python train.py --n_layer=15 --d_model=512 --n_head=8 --n_kv_head=2 --head_dim=64 --d_mlp=2048 --vocab_size=10011 --activation="squared_relu" --norm="layernorm" --norm_place="pre" --norm_eps=1e-05 --positions="learned" --qk_norm=false --attn_scale=0.125 --bias="none" --tie_embeddings=true --parallel_block=false --extras=["capped logits"] --init="normal" --init_std_qkv=0.0251 --init_std_o=0.00458 --init_std_up=0.0251 --init_std_down=0.00229 --optimizer="soap_variant" --lr=0.00507 --beta1=0.95 --beta2=0.95 --weight_decay=0.0 --lr_head=0.012 --grad_clip=1.0 --warmup_steps=200 --schedule="wsd" --decay_fraction=1.0 --decay_shape="linear" --final_lr_fraction=0.0 --batch_tokens=262144 --seq_len=2048 --doc_mask=false --train_tokens=960500000 --steps=3665 --dataset="wikipedia_en"
Each number is 128 + 24 x the weight over its row's rms, rounded and kept within 0 to 255. Layers, rows and columns count from 0. The size above them is the row's rms in percent of the matrix's.

# layer 4 MLP down (transposed), 2048x512, rms 0.142, rows 1990-2014, columns 448-511
size [ 96  99 100 107  93 103 100  97 112  84 133 112 104  99  96 100  97  97  98 103 101  96 106  89  99]
[[112 141 143 117 132 110 141 127 129 143 110  67  91 134 132  93 104 118 133 122 148 138 150 105 145 154 134 137 102 129 110  84 116 143 114 144 119 150 144 122 129 126 176 131  76 133 143 137 139 142 100 132  80 115  90 101  99 107 140 126 144 125 106 133]
 [108 163  82 140 146 131 136 129 126 131 117 135 117 121 149 156 124 141 132 100 156 162  75 141 116 107 128 126 131 136 149 116 113 157 124 164 173 132 110  90 124 145 118  79 157 142 112 134 106 106 126  72 175 122 100  82 110 135 154 103 122 152 113 102]
 [182 155  96 125  93 134 137 111 107  89  97 143 174  85 138 136 137 176 109 121 127 143 118 134 135 147  97 127 164 125 143  56 126 124  88 103  98 121 119 147 193 146 123 102 142 107 100 113 107 117 123 132 106 154  90 129  94 117 155 101 133 107 111 139]
 [110 109 134 191 138 113 114 124 126 102 159 143 142 127 152 112 104 142 102 136 121 103 103 142  94 167 128 103 120 122 104  89 142 137 114 126 138 120  93 138 155 133 140 146 153 159  94  89 137  99 153 128 129 130  79 112 110 148 123 130 141 173 122 145]
 [125 101  83  78 136 147 111 109 119 130  97 110 131 150 142 184 123 128 137 150 143 115 197 131 130 104 157 139 165 139 106 181 149  68 117 131 142 133 126 136 137  87 106 158  84 148 149 121 103 174 120 113  82 140 121 124 152  87 138 171 141 125 171 144]
 [ 84 129 113 119 109 144 160 100  97 131  90 117  89 126 134 128 162 109 118 129  88 100 130 155 127 122 132 148 148 141  99 113  85 144 147 167 137 114  84 101  86 155 137 122 134 130  94 108 138 102 140 135 152 141 173 135 124 102 116 125 137 127 107 129]
 [178 147 108 166 133 117 140 124 108 163  97 117 147 141 149  87 155 148 126 179 165 125 112 135 102 170 135 150 132 166 147 123  98  92 101 128 130 134 121 146 139  80 135 107 168 134 135 153 125 167 119 112 148 150 115 155 117  95 153 119 118 151 119 110]
 [159 138 100 137 127 108 106  94 143  70 149  91 104 134 141 158 119 134 147 153 138 127  94 141 170 135 132 118 126 127  85  96 140 134 135  86 148 106 153  87 125 132 152  94 104  88 123 187 159 131 142 137 137  95 159 114 103 182 141 120 126 101  97 146]
 [133 110 168 104 163 159 166 136 115 137 143 121 110 127 143 128 159 143 178 120 140 156 129 128 112  96 181 109 141 120 140 122 119 152 111 120 126 154 163 141  98 148 106 137 121 143 143 140 164 139 176 141 124 115 141  85  96 133  92 157 149 130 128 157]
 [140 120 123  95 126 103 128 118 121 164 153 135  96 164 102 134 166 114 162 166 131 137 128 162  94 122 148 129  81 150 105 122 123 147 139 146 124 108 124  88 106 135 129 120 157  87 126 149  99  97 140 141 142 107 173 152 152 129 114 117 136 161 121 157]
 [152 130 144 121 126 171 164 146 133  88 132 120 142 114  76 167 106 129  99 142 154 107 144 125 104 119 170 141 169 133 124 147 123 135 131 120 116 152 154 139 113  95 153 133 169 119 115 118 135 171 148 123 205  95 121 158 118 121 121 128 129  99  89 109]
 [141 110 155 150  98 132  95 119 129 144 118 125 149  73 117 159 110 135 132 108 157  72 128 139 142 137 175 100 156 166 132 148  78 143 131 150 135 148 106 142  90  94 105 157 132  90 148 129 102 148 114 187 125 115  77 176 118 111 141 111 100 152 106 160]
 [144 129 119 121 149 153 145 157 133 122  90 152 146 127 166 125 111 106  88 156 106 152 121 160 123 130 205 150  95 132 108 119 191 118 120 170 113  83 116 131  89 154  95 166 111 115 108 166 162 126 119 156 114 129 128 118 134  98 107 116 117  99  85 116]
 [110 123 151 122 114 127 118 143 136 118  98 153 154 125  87 145 127 133  96 130 142 108 149 137  98 130  98  93 147 132  96 169 139  96 190 170 159 148 142  99 128 171 128 123  94 155 139 144 102 152 112  97 120 136 147 134 130 149  93 126 122 145 148 152]
 [124 185 108 160 103 109 146 120 119 147 120 102 142 113 107 122 139 127 155 147 101 139  88 123 137 163 155 153 164 111 115 172 152 119 128 125 108 154 140 124 109 149 154 137 138 132 156 144 151 124 111 159 114 125 123 132 168 139 113 136 105 110 116  95]
 [140 138 144  97 176 115 156 128 180 161 137 141 141 141 105 125 116 127 153 121 146 111  89 110 121 123 176 129  80 144  85  90 114 113 135  69 152 147 111 139 135 144 131 114 127 124 115 122 123 147 118 142 123 148 131 144 144 140 110 152 118 110 119 153]
 [135 116 120 168 130 112 103 100 150 124 139 142 106 120  94 120 142 137 159 118  82 144 100 132 130 123 100 115 187 105 126  96 133 128 102  97 118 109 139 108 122 126 119 147  93 166 171 155 140 140 148 138  93 131 136 126 103 112 111 142 106 104 104 128]
 [177 162 121 118 106 142 144 117 159 135 144 144 159 126 148 151 128 181 100  94 141 158 145 133  92 155 130 136 183 108 165 144 185 104 155 116 169 134 103 138 151 104 156 108 126 125 141  70  91 114 125 164 118 106 130 145 119 115 133  88 150 155 133 130]
 [123 107  98 108 119 130 127 146 150  80 137 175 124 106 145 143 140 121 111  95 134 109 177 108 111 104 118 104 201 114 169 116  99 141 141 148 104 117 114 147  91 154  90 128  93 118 140 119 165 138 129 173 110 164 120  77 143 109 111 104 126 132 111 145]
 [138 130 117 167 114 157 117 163 118 128  93 176 129 134 147 121 104 149  99  79 132 146 124  75 157 162 144 128 165 142 149 168 111 156  94 128 116 115 117 127 111 160 102 142 111  69 163 110 163 128 121 118 102 101 107 138 108 116 141 125  86 122 164 133]
 [161 105 136 125  99 133 136  76  96 181 135 138 118  91 161 117  75 126 169  78 158 145 106 130 104 135 130 135 120 120 130 128 113 131  96 146 122  99 133 141 109 101 109 104 121 118 125 105 105 140 143 162 160  74 101 135 161 155 138  95 147 128 100 113]
 [130 144 104 142 139 126 118 124 141 113  92 103 114  98 129 136 114 134 136 133 109 125  98 127 172 166 129 108 130 135 106 129 138 132 135  91  96 124 119 161 151 128 118 115 139 108 117 144 157 140 150  95 110 114 127 139 163 128 106 111 152 136 162 136]
 [152 108  96 134 105 119 101 116 117 130 149 134 134 118 134 127 122 167 128 114 135 119 115 151 148 169 180 127 120 132 145 123 176 161 162 150 204 110 171 105 160 135 132  65 151 131  92 121 109 115 116 156 154 130  93 131 157 135 156 140 107 140 151 106]
 [122 152 141 153 123 112 128 143 144 121  98 102 126 102 114 103 138 120 118 132 122 130  83 121 152 123 104  90  87 116  61 169 109 136 109  66 124 121 128 137  70 110 140 146 138 139 112 123 122 155 120 166 110 101 153 135 125 150 129 145 165  94 134 115]
 [ 98 103 120 140  90 141 180 126 132 148  96 102 112 137 167 120  97 126 123 133 153 100 142 155 114 174  85 125 133 101 119 115 148 138 136 128 103 120 119 127 127  83 122 143 137 104 124 124 112 186 131 119 119 121 124 143  95 148 162 140 113 137 118 116]]
# layer 4 MLP up, 2048x512, rms 0.152, rows 1991-2014, columns 448-511
size [122  91 102 104 129 100  90  94  91 157 130  99  88  95 101  93  97  92  91 103  86 105  91  88]
[[145 127 122 166 123 160 119 108 141 110 126 128 107 160 170 148 145 134 117  81 124 121 134 121 131 143 109 135 125 178 141 111 143  80 129 113  62  70 122 131 135  92 133 148 124  96 125 147  98 116  99  98 120 125  78 183 104 114 121 113 120 187 154 127]
 [138  85 121 156 149 105 116 171 131 171 121 147 144 107 149 131 112 170 127 115 154 170  70 141 148 119  98 165 122 129 144 135  95 142 160 129 146 147 141 129  83 115 106 140 112 130 132 125 157 133 134  97 182 103 133 130 138  79 118 118 157 145 117 136]
 [152 161  90 126 138 107 105  96 124 159 118 161 108  89 140 121 125 165 150 138 111 140 126 107 141 151 139 125 116 159  99 129 131 110 185  91 131 137 161 121  88 124 117 165 132 133 155 144 121 103 148  87 125 102 132 136 125 122 139 100 124 113  93  98]
 [123 140 153 104 136 134 160  78 146  97 163 114 123 104 110 123 132 140 103  88 157 116 164 191 130 119  94 130  86 134 128 109  60 206  95 122 155 164 121  90 136 110 145 144 151 143 149 160 184 111  88 133 168 153 169 131 131 132 112 119 126 127 115 122]
 [172 101 139 126 128  96  98 122 152 101 147 101 130 154 153 152  99 105 149 114 139 111 157 131 153  89 130 142 154 105 115  80 148  94 129 106 106 159 129 112  93 102 158 127 145 156 101 120 101 142 124  85 109  74 137  89 156 117  86  78 138 159 128  86]
 [154 141 156  95 122 115 151 105 153 129 156  95 141 116 105  99 115 134 112 157 150 150 140 163 129 139 117 137 140 147 181 118 107 152 149 134 135 191 141 114  94 127 117 159 124 128 163 125 153 103  90 160 104 150 147 130 111 172 141 151  82 132 110 122]
 [ 86 129 145 137 120 148 123 147 122 123 164 132 141 100 126 144 128 137 102  87  92 102 112 125 107  87  87 139  89 167 112 120 104 109 155 112 123 164 138 159 126  94 101 134 121 140  92  89  60 101 104 116 108 106  75 178 114 109 108 108 130  96 142 116]
 [161 126  98  89 134 116 120 107 121 123 147 159 162 114 163 156 121 137 115  99  93 153 130 146 151  99 134 152 153 105 139 109 152  91 118 131 124 127 119 127  81 109 177 132  94  94  99 133 136 159 177 111 160 147 152 122 127 121 134 136 104 106 113 131]
 [162 152  94 137 134 137 133 167 140 103 114 116 133 165 130  98 114 167  53  85 144 123 171 124 120 113  97 116 129 105 146 116 108 136 143 104 124 161 129 131 132 140  82 118 162 127 135 122 186  83 105 126 133 125 162 110 135 120 153  76 123 131 139 114]
 [128 135 135 127 144 170 107 136 164  98 133 147 111 134 158 161  99 168 132 122 158 169 132 108 185 112  88 164 138 118 139 113 121 111 139 148 103 118 128 126 119 118 100 107 160 112 134 152 152 145 119  92 119  99 168  57 115 126 161 110 181 122 101 104]
 [145 167  80 125 107 165  79 130 104 140 156 149 148 148 112 121  66 130 126 139  92 115 165 138 180  78 161 117 118 115 148 147 120 131 124 126 132 127 103 139 135 101  94 153 144 135 119 119 132 141 146 126 108 143 139 148 104 136 124  64 134 103 159 150]
 [156 133 104  97 102 142 122 122 129 125 125 140 109 159 122 108 116  96 139 147  98 116 126 128 132  86 110 149 126 132 110 121 106 127 120 152 160 110 144 145 135 107 102 126 114 155 188 147 127 133 131 121 137 107 159 180 140 115 117  69  75 132 118 129]
 [123 104 103 103 166 146 133 122  90 142 143 133 141 128 102 135 125 124 134 114 140  88  93 138 121  89 125 171 148 127 103 126 139 138  91 155 135 150 120 111 126 105 137 116 136 110 174 146 162 119  81 141 159 116  94 153 198 122 103  71 113 129  96 129]
 [148 142 111 124 109 120 112 133 116 109 145 120 133 138 143 132 133 132  98 149 125 166  99  78 148 145 124 128 151  95 140 127 139 123 146 142 148  90 161 129 120  83 120 119 144  50  93 119 115 171  95 141  99 114 102 120 127 169 148 147 173 114 162 116]
 [141  88 115 134 134  70 118 128 130 159 118 147  94 107 178 125 137 156 167 138 165  67 113  92 111  85 115 113 140 157 150 146 100 106 116 127 142 113 121 137 107 160 104 138 136 144 134 112  82 134 127 175 116 103 121 138 108 111 132 139  93 138 159 135]
 [114  78 143 111  91 115 140 149 101 112 151 148  94  91  95 103 118 164 104 144 114 122 152 110 158 102 157 140 108 130 109 138 137 121  90  66 162 119 137 138 119 161 100  75  96 143 144 134 119 128 132 130 104 148 133 122  94 157 156  86 166 124 139 168]
 [153 133 102 139 182 132 158 175 116 127 134 137 176 135 138 116 118 135  86 105 141 116 140 131 114 110 134 177 147 138 105 125  92 137 109 114 146 146 120 150 100 130  75 118 109 128 118 183 148 119 129 173  94 132 152 106 107 175 112 116 124 135 139 140]
 [ 74 132 157 135 133 157 144 158 116 117 144 144 116 140 181 121 153 152 114 135 140 160 133 168 124 106 149 115 139 165 155  92 127  65 114 133 102 176 135 161 157 138 108 113 115 130 131  67 123 165 107 118 144 124 144  81 138  88 110 105 114 136 120 117]
 [127  59 130 169 110 140 146 100 149 143 135 112 106 128 163 113 167 151  92 165 154  90 126 120 102 100 125 135  97 126  89 162 152 104 113 154 144 123  61 116 107 144 118 120 115 102 110 120 152 121 128 144 156 151 177  98 116 111 120 137 137 109 115 165]
 [111 127 123 129  92 117 165 162 145  92 131 166 166 125 127 114 115  84 125 133  94  80 137 113  99 130 121 116 139 142  99 113 180 166 122 107 141 151 147 150 120  64 126 110 100 155 157 102 166 143 101  92 106 149 134 148 141 109  64 123 108 106 138 118]
 [135 125 163  85 123 151 121 173 133 146 104 152 153 132 156 121 133 115 190 110 115 116 150 143 130 133  66 133 111  53 146 123 141 123 130 134  84 116 130  96 123 134  98 116 152 155 126 115 143 155  93 138 166 154 129 111 114 110  68 164 150 104 115 114]
 [106 103 148 110 141 120 149 105 123  95 130  92 179 142 120 118 123 122 100 102 107 140 121  87 145 138  83 145 114 144 152 125 171 138 126 159 108 148 147 185 116  87 138 115 159 146 163 169  93 103 123  90 134 122 101 127 148 107 118 115  79 144 122 161]
 [173 115 105 134  83 148 101 150 125 158 130 107  88 131 152 107 109 104 129 141 152 129 144 160 115 107  94 173 140  99 123 116 129 154 152 155  96 127 106 142 123 125 119 135  79 125 114 133 113 134 155 114 116  79 159 115 130  92  92 120 120 136 151 159]
 [109 122 167 161 122 148 105 126 101 135  87  93 203 154 108 142 109 124 110 135 148 155 102 161 166 138 117 129 104 123 164 131 117 144 162 153 142 139 122 119  93  96 125 119 107 138 154 114 173 154  98 141 117 105 108 134  91 130 101 130  90 141 125  90]]